From a checkpoint of a small transformer trained on Wikipedia.
Size: 8 layers, width 256, 2 heads of 128, MLP 1024 quick GELU, 6.56M parameters.
Training: a variant of Muon for these matrices, 153M tokens.
Each number is 500 + 50 x the weight over its row's rms, rounded and kept within 0 to 999. Layers, rows and columns count from 0. Numbers have three digits each. The size before them is the row's rms in percent of the matrix's.

# layer 3 MLP up, 1024x256, rms 0.187, rows 861-956, columns 192-223
100:524505473555551478531414508491454481514551528528472418436428540495417508511490559474483488442484
098:579519579479495479502517493527501502508461473475493581513511390401640548387516586472476500512444
100:473479444509465414451457563488529435544491593421513486538519463422506498553564544475565592500488
090:513451451379434521483503514554501435564625609498555499462559442537629465461500519500509445506536
113:462494572497512478488507343514477452436512438488443469520482592533430541532486555473430473501453
105:555514502543524565443460547557511466413502538526447485462480453472533435454483440516476495461497
102:515512511526590517496514541487596562427500507529602541477534490472472584465464485474527457558459
092:481497483477520490427476527547523552530450525467512510569396497520549486480584458564541546482448
095:494404470486537387516620480515471435498506508497576544479452491475468484476451445462523476488498
113:430556595549514485460412537403574514418556493507626455466362495474512460523484370539595503487448
089:447507476511556438541390496492497517419503494473540519495471473591418452466504561589470480470524
111:552442523470578452463514492440498501503432442568450552492450495490534545591468535519532517481521
102:481495515493469497494457529485530493527467494537572464474377489495448570498445534505566421415498
106:473443471580487498428477411593586495472435545542529518469436469460507519464489470541459471427442
112:558473580486454564498480522507407516513489503488463463506479485431511470500478504417620455556639
100:577520479435476420538523459381476465521488554504424472555478468523563500626474418386389527549545
114:568477476466539476490477568534660415504418540454512608507485432406461477376506483544511484521480
088:466547513518510524481401543530490461481536576428494557453479526507552500553534447492518456389574
102:510446501547523403427557473483411496451467389535469526551497514529404485421499527390551494506591
100:613417566435369490511577476501430493436497493466489487480567469541455585574472509431450521442552
104:563573467482529394478469455454428545578573500480499581541470436451485528499491511569481551429505
088:513477414550551404637595533492496481467466543430463485551414447421501493490582602477476532533480
098:522546581448567484562426524546482435508519484473529590482396403458467501498554413495479455517524
099:451521509451509436478441504532480469466517491531586520404494564541455515556548559459494492455509
094:544483456541472450513542534489502588432433453526527440541511572559587496472573558446657533475492
093:559501512518651535514504521521386482432473458478488565481418547525539499546463492525432556534555
089:503452520634532457491462529481557525554507518494623562472513521445450509464516540508467545519463
108:536518536415607448496473367501580515552526498520410440490497467511508300399496520499454456543438
095:468576448536489461495472647478518492556447518591551372566482470442556490484565437524529457524461
101:509502500523526495592492447477493509524479477515546552385496428617591544448477645455436522495498
103:613490537506555549542583459436431612446515532421486458424556470509469467421517519534525503541520
099:529518473534480554505499497438533503484469571465612451461565485502475493462589567521482427517567
092:545457529460564465533447417509523447501565550415560526430506455444480415469443565486536555465596
088:558438478491501540578479537591525503418539573448543470530556502538542535473511480512515494509477
112:547523581499536431512439491523540492500477500556522457517478537497609519426533583563440526523478
085:494506572560499569554585412409409497388485428502521493531510476521550486534541520453493440531580
100:569528482430509512521394523507442448574532414515532481489476461549517537522600483515554430489525
091:512492476469524512428625609554413517427469466525527528532547501522463479551487448550533550463535
103:559483568554479483591346448468397411528524439452531411499469404533484412436569469499534473446534
105:535508506482477483547492440448480487511516525583407429454516574477510512455500364556484480495554
103:555390522473512545491597532573480566511411510461481378502523541515459559479487565500522419554572
094:458467509463469486594513470551538415532498526538503518520510483483504509501471543503433353463427
105:569562574431489496479441459466444495515506469551475606425592617415519448508516439503506428568519
098:538591522420498417410569467489533532479526575561511510472525499316490485457509489434587408466444
114:498428658526473444471538438462461478486533539494526608482520506406509564469533569510556432510459
096:487511449494495420373541493465552467534492481540428532586507484475493433513456435490529511509485
093:506539495462572520556577524516534484479484471520522527474532487493479536461453515521524396448585
109:562469555603595520502473455519493527431429436492500489529514544540571523503508553433609476493552
104:483516516512471473522505554565526459540368611467538505608490535488487488476324442533466476530497
093:498457539490501451587455477597522501478537493513570511495454546557438498523371478495551474561523
099:499519446641493500496451426477504629529509521478436514519434485486422525531575442552570517527445
113:486490492441460504512503532476470467592558512460462486544527534540530476531517515490504489508546
089:460497565564518510485476535488424400480482450511470428484567593492470483438602493533585633494525
101:456492391585494454546451543510506484518557485584525493515465500395527562502488475484429625487598
099:488441519421442547485492464520523499560463408440427389469570418431512498532475496469424438480569
101:548502546552538449535593520555538480473478507577503450478469455550530527493501523524414504474498
113:498468552482445475482516485497493500505482508496596514522537523526544593566510568505411537422578
095:509416522551493576454482541591417452570483445559525500520645498493445493498481546478491567473504
094:536510533496448596549509436469487503597492440584514424476605468434516468470512536515456510434426
100:468455529465505494533546576507478485493479353538452416486460486477464457456527585439467532567467
092:383462468521475492518572449502458543540422499510429516497421482473485512548516506537477398494620
090:423611533446571520512483463447506494511459387506496492578495564480421460569496505491403502446507
109:546505401526514495554453448527483500452482455527526541558615532505533602510494515575616485477540
095:475602485524459535554461618557420578442429489528501493491542532449468497476479542448531506615487
094:554526583569490478537517451433553476507478529549540457455544490498533520554499481570413515463499
095:553462542511502570521522546525614543574533561474449526547491441498599531495462466360529463444491
097:567441479474513522542442486553578470500467417434485510444561514454508521533406493481436450595542
097:489484551492446466450448425468489432558519464435498525539468462469530497438508526379495551545456
090:432461450512465478495612486530540591414515499451528491557530541463494453428437410513526525531426
094:450526417486466472432537440499470476507510480566479485493420506462457529479493405439437548506477
111:521536496490507523525486509496472499536532495514557488509566624513569538520507507469487473478547
105:540481436548505501421484565570457472512494444571515474495528462540493437559521531534520398437460
101:423533533451414552623524460500540508475485503508469413567553440544560539479544465471508553473523
103:565543509533532461524489512581444445551501493430492537572490434555466515467445412385530423514589
108:509487439580421505494518395502498409514446532456509515430441456492532497538541420579624576480474
113:504603520503534553530503544505501481494424421609494577416538552538567559526553507443504578539452
106:501416485492484551492527507568557451501421579486502472522471549481452457506467469526540445457601
100:549535556537579584587550509479510584424534476534494494500501428470545478440478497521550510524539
093:525453540492474465473513501490515423437531502529488509643491458448508566428435576520460418524539
104:507452471593490446493431482489451513513433433534548503516451511458543491610515439467620569582435
098:445550488580514510495501466549556495543499463561452476514534509496603416493548572450433514448505
093:557430520499530577444474416389557511512500445568497556448543405464468474510506560464523455497504
115:591533464513497483556514461506502367436472490460579442585488586452477565447476591527536513459469
106:523569546463461528462544548479455467438553543565533541516474516525423454418558449542432460435535
093:554569585528469539578544581549597538508440545545463475508496466502518436465510495536582538563521
106:461516506500490474451481441492433549478488567586504468638537488545435568386522503450455533395461
109:510364467578556494424496465550564382560510459494399484638451415449500598569504481454480461539557
106:659437506516472479450371484537478400389405558475485543496489566477451474535551492531537551564613
120:529442535564501480514421405511531460457448525532469393552508541537403484456486517475532445533500
098:504490582454499500474462472522443575463488517460445429450455483383455470455449420486569573557432
096:534490541408521548581577540537555472499527478409574502474495530472550426522479563497597478439598
100:415504510490433545432484556604517556505569541448508491395471477437481477535473488550436516436531
081:540556566534527541546538574468510502447550482402520527568488455513478507522550484404555482389577
096:558491532525520610418511448480423463509457541500505464575559426468609617558523460456509534455452
101:582505412449447487553518547463502466513518499469454448541506567534468441519544406513516421441513
093:488481499517459448536512450558543471440419410565547461510520562595384447407508455506474439474566
# layer 3 MLP down (transposed), 1024x256, rms 0.0452, rows 861-956, columns 192-223
097:535413540550475500537489588527575491400531509479518499470498594502526403519524438472562540444518
099:516479464510375500527539572446524525612550428555518548473486477463474513505503455570475474502528
105:513457454573491545501514685435500426476535522543526482518419494490534519493469520480555462500505
084:522414538477490491510540542623466547473462531443462521530563464458574442464538459538495582591561
113:487518485453469511492432366494453491421499489598489478547473576452512495523565554490431475421455
101:528420424545464521536476456360557432550431566447561514517410568468433494445546452443529465545508
094:469457420498433541377534529643450528551463594524520501479637480518517488507506477491501495454448
100:391617575507419536521451541540485444445453500483540551530495509561439490434533474520547591509517
104:473456470545410494433649481469526438471453490473544439512499520614452537556497534483495566436460
109:383486465464483490459496559545513471515476531467565446375381527503476463534519466446467456482589
091:445445492396469462396551529477403493435476462506494469513575572509523607509513462531490422488521
102:534552529494507444489512471521456523520541439548447375486516468473469514482446537527500498573487
102:459561488464464455583477510451619491459564563466490538411526519509486509446432545515535484547409
107:545472465466415490432580467614619554520418443530439502573515518501457553470527518483550548399556
108:477483596543522486545521536525510502474502446536554457549376506534591475511581530572419523480518
098:482579518538517540569487428544554466481530539519559461505481435481415540498504511466495471464483
113:551482486451462531416476521415451533447516429522496408421497468450491464553497458490499511473430
099:504451511563454483553525481507486437541587514565446414436544643606490446508481488519523502456493
103:465454489573463466439522504418558418534504516552467552488434556536493462549480576447542504541521
105:548547519446527538466504498485489550463477493485566512513629474568440539529455453540543587564539
095:515471470501603502571447523464495566515504567482458618446462492491579518467522550482513483443572
095:466502419436480479464533529486509509480543488539380469463431473435506436488533557529503540480470
100:441467552485439517520549471514474562562458504510459553533460354568426473535423486484476453540568
098:518569438555511403470550514492454464482521433495519608514500508515547525497523600473422524509595
096:496422420489512506502548494509464514560510514559513572464532545399420503565511499508541504484493
088:449471503504459559485491499461535537392469488541497534543544513479531566492502512533517537540469
092:488478447508454520451514493428502399494535471545519465473525506510452482534547436534542532540433
111:481447484474409508507519474535493443502502408464414559453564443438406498470505494516524575507434
102:489498443478488480448541572490485470528502424490386508586420502460552446428577537527416548501440
096:545471500504468479519493489475446465501508564497518542428433551558494420510423475513366460484511
096:455480498485469531407479551532432519558526508418505401546538460393495557434484473587503543522553
087:533320542480462485598431455413522560583521413488497460510486565542480553534447447430506526489485
094:513463552432480540515593546480405438430556472618601354555496522556516487525587542538423584516557
094:488480427485454455516549503466370444536460530590557490530531534465527572516445485587424458517504
113:475509537484455430501608541380480490553534510436511590564494461475538490512546541522316520450541
094:501511465492455502426457471512481393418448537461442426530483481456431557488549561491544570503488
104:489540542498524407451494473453547472501513439481434435491509436522574378551460507527586441549466
096:541561490489572447449536407534584493494475430541453443517499477541519484528502481477496448481467
104:372569572533579469453593476443466424555526480495482469493443464596441464542464460475494453533613
105:541412509471502461582386577493538465460531514601533457507521496433489551439457531520568535550514
098:431587409591562475449448548462472415532379436507395568514521552501470422541532483479407534495559
096:431611431438479455477431495537480509578391510473390548568497504543561627488443498477522475451481
108:503565406510468548422330513410398611545497570479480373562533547544550526552538549489507502526432
100:521439417498483541485483603527476491446411575518504554467424354549515520454481439476543492494468
110:501343445441494471495513494542450498541564473487539481485481497428462426496480458548554506489458
094:390457524518445508394461496498523499548495508517446526557450540464600479504523432476516553594482
094:536387433469524502535437427525518420524579488562437514452400513530440472503551468491554487536475
110:557422477399559548519584549581430506518432548579537515434456522480440464530452503550457505432600
107:482575579425552580471482409520618476532412492560508507612460431446450513638464531500496583444546
099:510530572532511635514543430433453531551452506535467515508452470505586507514449427472485511538543
098:483482507528504460463520524428510493494514508502495513492484490526510523504431409583611497542536
112:429533458447446534584510538452426445443484514575482517445479501459497419481463506460458537509580
089:464484489425541497543487392383509506508437447460481526472463537408478526520474537541479449520546
099:491476411549474549466508456524526514521513442500491596511463526568481566563444449482515506440466
097:523609446404480496507469452542529444455455560381484565492477529538623507506527522509552563434578
098:493575483475438494427544517539467562540589557523506502543551476504537430456544569508559529517519
106:609448515520511502513421532482491521487573495463479519517486585515498499458454502514526461521517
095:461585417489572512543491539498458384463500526580499447520455495487534542466530496566502413486529
089:547459383486468489415500518479527450437586552450565401425535506527493439545464543528485486627534
100:580514471510452469404551536551543558498506544467591486528471481615401540503526525506435477503494
092:505476510532585526486448519517439497479375438553480433429555460557517512532556378464519529555506
088:491427562596429507522578468526496465506539511480487472514504447473505493531494482524474493590498
110:413497520493505483488404490488477608414407510489435614514494483504486532511447488531563404489624
099:475492479592497480501505528532513524516483494547455470439465427520491602524518498508474447521583
095:486519469498532516626439486482572478382437445586469475499457472459538478624507522426453499492599
097:486500457561544519499565480574542468492420483526483573463484471599419511492518489490513454465527
092:503494596537553450538525480401409521489474542517531527506498405511555460511547524534434522473642
099:526530422433482579493496559494514431564506470524508471525468519530450508411525561532443579463501
094:480508502677575545540557519467422463497481529583527533474485420492531551504448505442607637518393
100:583483472504480453477501469440508448474476461520465501492435483549455481403544473535482391583612
104:488504546653513564528440480527483428533416401531485481464446405420548471509511540447458528405482
101:498451533562439506562536470539464527581403478565463517484450529533485597423563511596496526446528
098:536534469488495437425531389461487452559455472497476486492487414482565443488414410539483484496538
100:515537430551496541506512451537585481405456523546514447492539526496482562450544542509554525497431
110:473594449564481455511481433526468495495527539503496585436512395482509399540503519495407459511513
106:620585513487507525517520483522493579451468529540408571515525579552520511418493474388442447443471
107:458566496500524440598493515491489501487495509416438513449475447565566458499525510635486481476517
092:506551441441519558467454518514395559495510461507513554454490522520637508499511467556510510494546
102:497456530516437523486469510513541403582523478545450534545476507482534525473479613475477477445558
104:563468549440531426502538493504570496584520577496480500541484556467449475542545473453489546485545
104:514650423594509520489499500547531559485467562454407608563545421579465521492451503491560516473467
091:519504563490432494512480447536578506528487545509467483503551598480529482496466536496517592528536
121:479502478536423524521542545468460468595528455453485562515407464522540551491492517465544494522494
104:557397562489548411497538559470490435495449546534514496465510536547536548549505506551474533461586
098:557497522529540414472429521520497482485505509443504440491541528519492443517481499522538472528432
104:490457581565569505523405483492567577557486534547580485540527507540459465529464355510578556324552
099:433542462513515475496487548484497564444466393468534492428542391603524569512458502580506551536467
108:542456428453462568420549459462496515598495480581364466570541447446572478478473514565489505444630
118:534519436553494398479457500494521538529531475490451517539514459572485462476466484517526472472507
100:461426583501452523544505558535473473525533492473469466418525613419485529541522478423527505520504
096:545416472555474522472484510511490503450526572497449564491551507545504446495469475537513513516508
095:468453439452466523397461478453463480453488466476468557525384461513548548457493559591450449420483
085:449532627568402475456507446490491500596488415408461453583521507517627488569484435454576508454557
095:478550529558407539405527514500607478478612569418522475526457526455553511548433567498450450474520
100:617564538513533522544540550506462490594531441368599466516520420369556493624492422508518451434490
090:499463508494433528533486504556382535582552525513432517573522576466527495494373492449418498502477